Weights of a small transformer language model: MLP 768 GELU, no biases in attention or MLP.
Each number is 128 + 24 x the weight over its row's rms, rounded and kept within 0 to 255. Layers, rows and columns count from 0. Numbers have three digits each. The size before them is the row's rms in percent of the matrix's.

# layer 4 MLP up, 768x192, rms 0.0822, rows 667-762, columns 64-95
103:148132102108132143147093146149153128125139121108144109121117103106121111104105116151127130113150
099:138121150138103111117145138127133134146186090176104138124122125136152160119127148139109157134150
112:155087086124153138146145112097141142130117174114130162152117120097126134112167097117094125117155
107:152124127130146135119128114137126162132141153116117158145097109100114123105145109168109144147165
080:159088101106132129097116139073127131108159159114148120165143109100205159116081109115132101126131
103:144165134148104092147133090100134147132156131141133156147117128047167129097144118145150133135116
100:153129126141171126119153093148152089120111098072142108142127135106137121133105116160121122109144
110:112140115170119107163113149143180108133124123142074124127121108091153137125110095128069133118153
099:137148108130137103100077097136155133116102146116152132096117082103109136117114089139104115102118
102:111111126120158154141140115151125132137124115078141110130122138093152109103114093116123078155163
092:134157097121196089138088116091106137137121089104168163117142168143158130132151116107141121118146
093:133076142147168126103156099145125101128133116072126111119112136074135135121095112123155107119138
091:130114089109135073151100097124130116119162153136103106142100103124162144138105087114117136138149
080:111116121103085084135149145081168120128121106181138126138124145164147111127123160153108140142132
110:133113107105161116142107095130161153124128152128191114124090109055146123097138117138157127114168
082:121124122117170156131171126112102135131131108126145129151134106098115131112112110184127103123130
103:168136088099134099136147129128146113123112108093150108123099119084128104125106117158129105107123
109:170121105144150119116115139110154157093113144086140156142107113126110151095134130157106101083150
109:164123120123146111161135124145166102140109138089137145153125124130134106090102125163136085143144
093:116107137139128088078157090125152140130156127142138138046140124087146093122102102125113135138125
100:134119125105157158143129129142154118140113131084146134154113114095140113103132117154134087118132
083:109130101129174131110143128131123137123119125121146124177138134107145158130130080104075113206130
088:145103118097135122114136146154139106133135098115137119118104128107177124107123094137146091109164
103:129111116152098139127131140110146105156134174113106141123106130067101137124103126151113101141096
104:130142128138102086165130107120136102112134129131171152100119109105188108097118102144141118119118
115:130133121150126139136132135141160118109101131089127144152100127113192081102115113170115114138159
109:128117125135140097178164097136143150122139145127148125107123144059164090109125087131157106147120
131:137104100135204155116117108159143145104108097088100137140130097134117171112133103124136078108108
094:152136121118136141147101164101120114167055171089167126126125135119158127093093155183140113130090
080:142121170086172062138085093166136118095127112117140106121135134128108142125138089136146129101113
106:148125102124142108159077089119146151111134155082163164131103125092157115105116113152129123125124
090:144143086130117124149150118130147112157115090120142121127099118091153117123147099141121094084127
121:150117119163140110137122170111134168150142133110132113134124147087176153113130114142128137131156
088:141092077108125156166154124179140145147138069141153146099113119093137095133112097136114123123107
107:112120127063183113121119087141120133138120150085097168144104121144112117134155114142103093093130
096:148088048100161126140120125114124138142121099141158143146121133155157154129099124130148112123105
080:116105088067129144132148109084115148173122121116112134160135147120121168150117128117158118082164
095:125122126144165036149101103123110134140141154088124138143140099121153123136098116131088108125133
092:144126117154128151168141118133158115155149121123166133152121119090172122100110098160139105076138
094:134111094086109126145117137137100114123110102126150122159138153175144139109140119114158117121078
090:126115119153140098131088103138141151107157129138202117136107134118129154108121117146118127135114
089:135104131075154149146142139140148123116122089094134135143122103097096122130087087103118120102156
106:123130118102151117141133117134166133152110124097158087133107105113104104114097113146121108106174
110:157143143130109084168114133143169119124124143135124125154099103131113120121144113163097103112114
090:126130138134172121134097157146112145097084130115118154122122104142104145122160117150085139095181
099:147129113146141119167120137125132113124140112082171145120124109093164117114134109138094133138126
090:123123122062139157174130123154127155146139120119081136127102132095150144135128104140198089116075
093:140071108114140123117139127110113097139137150111124168157120159122170147097118138142134127109123
140:125094103108091129154107117133139131122107138121107144138108115116145154135137133154147097078176
093:106085126070166111117134115173140129145135147123149117133116123106108110136135110125132085129125
112:126136151131161106144125085127156166092146169135081137128110123078117132110110097134143082148162
091:157125133105177098143100086150163140109124122117144136087104140097124100117126128144133113124160
118:155123135071126118130083117135146161122131127159126105093102133127135148104110110147150121113152
084:098127147124132151097121083124108106101143158074091114149137132104121117102118068140121119148165
092:150131138136168084119094110119163141164121119110109152114143115105108124112107117164190111144139
085:143140110116138106119165084156134120130119135111174149130096133139180115131143082150159140090156
114:166168115166143093129096131140164140130093142097138118128102110071123163113172124156111120119120
108:165116121103132162147116155134150122152122126081159121099100112122115097120143107161082118110156
104:180165145150154084119100100145141125117160164103130158146108110100178140098141103131162115109145
101:155138120124136122116144134111128113132161133098134114119126124115147061130137127169111128117136
071:116153105107124156111121100117135114145135096109134128114102102099135095141085069140148142117151
068:132166099113122172146139152097125142184098106100120156140139140164094128131109114121161147129145
085:112093089087101141137149118156108148121116149127106145122123124108071154101150131107096155103167
123:120104134173125129123123115119149115126145154122145158134125134146206109090135124109113119118188
088:109140101073165144136129106155135114137139124119143104136117138134137109140095092167125113099165
120:141106100102106124127131147110125117152150097138157140110123146088178123099146110127147138126139
087:141114110138158151148167168137130085116128096122147152105129121133137104131123108140133124128131
092:159132094115181106172096125153157114155095098101151152136107113112144139123154098144126109094148
096:125098116097119137148113129159151074158150089150137103113128111124124156117093104122155126130139
097:128090082119170117174120129088135135134119130132109153173113119146138166108125113121164121123165
072:127094072074134153159124166132145120179135073116142147133102143110148102121138124154147124144136
097:183108119113184127145083091084143158186143167111123137140108118099135139123108111119067131149137
089:100157133153123099150119089098127132147146166103138119097128148105144146096090095103099099169093
097:147115105118142142138142127106145098137120120131131120152130092057136116104101102158134122154149
077:143105132139106171140134209108125079161143142141106104155123102109108131142104130135131130173154
117:158123141181096078136093126148140095122129118164167122115111125134168130121157115129152149082150
098:160097119116154123135144113138156101154143120129108089132114112099102088115109095136127102130157
093:143126098094134128143120123126135122142150110107130091119130114111117093122110103141139105141131
091:125121152147157089088142149127115143134131162085115113137118144108102139119144152114080142156115
115:167106117100168143133094121155132125126089114138112145142126117148105123122145152122124126094105
090:170056145123101159138126153151131108141112115116146142170132120105152123127073121144097133116141
090:143156111133152136152136168100120144147136098128143153113146134145140117143146131142160148108113
089:128133090121138118115149085107141102118159128103137141096129113117131070132130114112120113090181
097:154136146086174103141136140140136166103150153095131102120117092120132137108107108130116139117157
091:139101057144069099165186165099153118156137109136144177134131129102115093122091124108125127156117
096:151169181138159093117114116157132108163156120130129122134125103062157142104115086138146133155135
100:100127113187099135109155092095135113135146131164095110149134116115138127114070123119105104151112
108:139120085144118123149125136109154117146100142091163113128118103109149123115135106135116091123118
106:160138138123122111122127100147177141096108134119148120113115108071112149100091113152098097138105
107:131142132172119104160100096163147130128138140166187145098113093121157107125122120147118141086097
082:097173106138110119123122094107164104105106079166108134119133138120158167125090134101091136107105
103:141114109118180106120148105148130137114139109111107108148109107081168114114118105154116076112169
087:145091139144150198113123138140105096120147124162125108154114145125154118112100114111128123196151
113:143113124126107096081139098103179162115145180171096108135125086133121153117100140138150127124178
084:115059076078129135113161150121146093128111110151149125141106096129135111140118083110157140104128
103:162094085132147120156153163138116142123151131097147129143108103085148126116125091126112096122151
# layer 4 MLP down (transposed), 768x192, rms 0.0586, rows 667-762, columns 64-95
095:135142107137133118120120105169129125149115111130147119131159133108139055138144106126162140125093
114:130174117126079166140137124125108158122074116054174093148143132140119104124130120164131136139118
116:146125119081133153135114107152149132135091184147158129129141120122178080138146108136148100092103
081:129119132121182156095163101102130174154121122113108156129111108125108139128112096137127150138159
080:107148127128110104110150147120120109136152165126132150161149153128145180147074101089158154095142
094:141111126143146125165146128092118138117126136074168107124154116176148094124125106137126165122114
101:155110116123155097110153148140132068154077107081110132126146132141107101181127136102156151095155
097:073161074130135158153117169158131140094141116126145149120159099142132144161155108142096147105125
101:161125149121164108122097109100101134120144131141143132158157122089150153138110122156072141114133
104:115099118141152158117115087102098103114163120108086126116163134121105111125113103096122131193142
078:138090149131113146101163146154130121141149168132132105123120111074104092127109161132129117112120
086:126075121166158159097165139161093102137146094116149087138179133124111148147140149092144143145118
085:068184127111142140160114119119128168128156158153115132118162091145140132109169122081137145175141
077:154122122166134130124113107108095099150143154101128160101127138097116136165152090132155164097119
108:122151110138134119168139147103128097120114121133105148138143083122122112130151091081129174132108
089:103128099114162154128176158111058134159130102140128113162161126106119138142109112141120141104112
079:120139094103147126115166104155083085127107110115102127129171167105115096166150129113092130129111
124:105127127119100109122137151131087169157146141145126104119157114098095064172109144089130156119133
083:155095108112162114117184136145150091143078135154122119127158127144140102139144148060109113144114
074:162141149158142107087095139136124102143132121126112132122117120125121143113112091098131140084122
064:109112126123190147115186122109109102149079099176125089131151123154105115158118136070138136129136
088:145142158130121093131117148127141103123133151140146117131144132161113133121144146122158158066136
077:116107120117114103111140168136095084110108109076108090139177158125172098169156130073083129138141
084:158147113142145113101171166125101135155115157146143137113128128097089129145168123111113156113100
089:101131159174141119165106121168120146125103165118136107109149134158119121190135141134136116155109
091:100114153171141117129101102130111123125058089099091131103148159130177111108129144090121161123137
097:167130121068162127145122123172139141130127122107127120146102140135162068111122105111130141105142
150:109120129056101126216117139079129142144145165171125142111120148169125098149162167144118178114147
075:125101112173130140137104155122095103151135133111135108128128159123140135091129084110158149092109
085:104133102138138156130147122149121127105110135131133111093137098102156142141133117096138094136111
118:147152107143113110145101120135145097109138123120152149117136084131122129145147144107124133138122
061:131131088122140119162118123145118094134145092105159147081128109129143161178123103094147179097124
123:166108161117159143090139164154098168107127077125159119131108131082136111116152118153106110147142
086:138140107132137147110152162128110148149108124125100103131138134147130102181125103092073164138136
110:155138142137102125134120137130178108142172105158151112140155109131097145142120123146159131088134
106:126127140145069167136138157172111142165119138161115097135140106143142095138116090113090126171133
078:126136112181133114148077177159128122141102113161147093088181105173078112158128131113128136105108
091:109122122121149180106151114188126125129105124139098110102134127113126137144101153126177159106092
078:111169149156138153164133132150097142152098151110137100107154140146155123128157104149117158120119
121:132179157166155114106140110107166125150149162112139133144123097065079149134139109143107119152182
084:129141121111127137157074106109123137144165122115167143113143106164112151109138136104138139121107
080:138125131111129132134117142118110117134125101094098146131166125133126126137080152083102151087132
088:129130141165147100134136104151112118152112135090121109129151106120128118138087137073142125119128
100:083109094095139145104133123119136171141179127155120133145161173102160176127149145126151155119107
101:143122119098131094127107118156140135125154116075164128094112110142134154134111127154171116163103
094:140145113152113120144119118152105112147107088137156124117185121175165160138156114087111170087102
072:111066107134124112132115124090152132113072112152135160093155123137110142131182102079078161112134
114:143170110170140131128131139126156153104123149098172105144158123097101149144145122138153128115110
163:142078119119108115143110132154131106136117164127138146137124113130172148130089149126173127083154
111:141107152133142114106113099146108123075121121183125157118145124137121178129129111120117145101102
106:149137092137153141172128105129151120096186095152115143146139115136158135138111098127118159112107
085:118144162117148119103147112111116130101113132115086157117128146132142121145098116113132152135116
124:166103123132162105160130117145135120104123137146135145125132120160097092157130126158140103107156
088:087127176147147123155088095117109101129101144111131084094153126130099169127144142125113147135147
082:149115113111125152149111137136096154115137153143117114136096147103147115152150151135102159168121
072:109129083131139130128192104133143150116150137148118151088174110122169111158134120114140154109130
105:079149113130091118090106135129105124120156113132152118155124134154127198113129102116133130084126
089:116167116150124099144123104101132095112109117107076148113139112153105106154118132079123148116124
116:106149128128098133162142115098153076123161127076110140157140112136166138104100106138126137119102
092:109110091139142117112129101113139107135163124148116146139195106095139064160122094136114113107112
095:080148107108140124119119093124105123177128094113113151137125132108145116171080103120125161107136
088:102163125146084127113139119124115140121153109101141116121147132071159112109123185161129113164130
098:134115133140160092126110106177124122156167121097157114093129130120121148161101120138186096145123
110:104137152146119136131130086087143125108177126130076116101157087129151154119120169107110140129165
095:119142099140147134133130127120103083167149125150131122126138110139177117152106079131144148087114
112:144099173115120132124155123129095142145147132101116127155149122126139101121139144156134090148110
083:131112120148161140107130179147123115139139094148114153096154128139145141188148076116130140082151
082:146176091119144121153098156143121100130089108136087120104122170156126087148123128111103148137160
096:115147108122155153151112155160082102169154124111114120126197130175134150182103150070159147110127
101:112149135180131113164107111171119135141113155124149133101113126104127157160116113129102116130136
067:129136175163111134134138074131082126083098114103118146133160148096112125118087135148081130169131
085:130115104110133140160131101122173122145131111162176116114111152138160105151126128116106134084136
095:161096109143170154098117176182146097129130087101121113168132121173110145146155143128149168106110
079:144112138116168130093172111093103098147113088127122146148127161098100161129120165086121154182134
085:126149099118109108125153059106144161111119129103146171095127132130122122152156148136124122094129
113:102088102128143120122105124107142090127103134139122177113176101117110147147116136149124111122125
077:138134065123138139148124116121085076114162121141105126112128111135134126155123116132143117097129
092:087115140154158130126156095139081107138128114144097080131161124127138081181107090122126135093130
102:165146159122143116129128134132131145114105121154157124142126119136162097130141127157141197078166
121:137148140141110149154184131144153125150073106140138118134101113163133170152115105139102136119104
079:136103138103112115167124107111165143144092101079135120169173094137103143147111116155143139124087
099:105118140113100140102142111184097160138176104132132127080142137094115098142148111120155149125095
111:110145091153130120129137131104116089147149102139120150118137134125158104190153126107117149093142
087:131129090122153123096105149129101086137166144145132098123149134127168142144111137104114113094106
077:161093158099141117126152126122158095157096116069130112120177118132113112130117085153127141142100
084:145109127125112118167167122137100097102131089151142155118159117119136106120091124120120113159094
107:161099072127120120145109142136175079160150080099105133111127117136139141149113147171136134111095
093:143166130156136102136133109148128102140084156167110105136184156128087140171121091038111152110105
093:133168124128189126132102113129104146127132127114132145170147144124161123121151138126135135128138
114:136123102115144113149092127075171137117092112107134131102140110124105116134103152151111166118122
109:153096137123128149129158170147070128143153150108145116130119126107089095128153130156171118120119
074:130116120180115137115119137074064098146155152134074103188164133121157130168118119085070137144146
098:126123098089069097140164118120128119120103128094141138095140103115092161144170154133154124072142
120:161147121148189115142080126179137115150143103116133127121151131123147139126191090125185173106135
100:098132070079145136112138155137113116142121075140135084145131104119137135190115106108137176100139
079:141107086118176107162160110154124129169114107093169130125162164153103142128165127076135159090082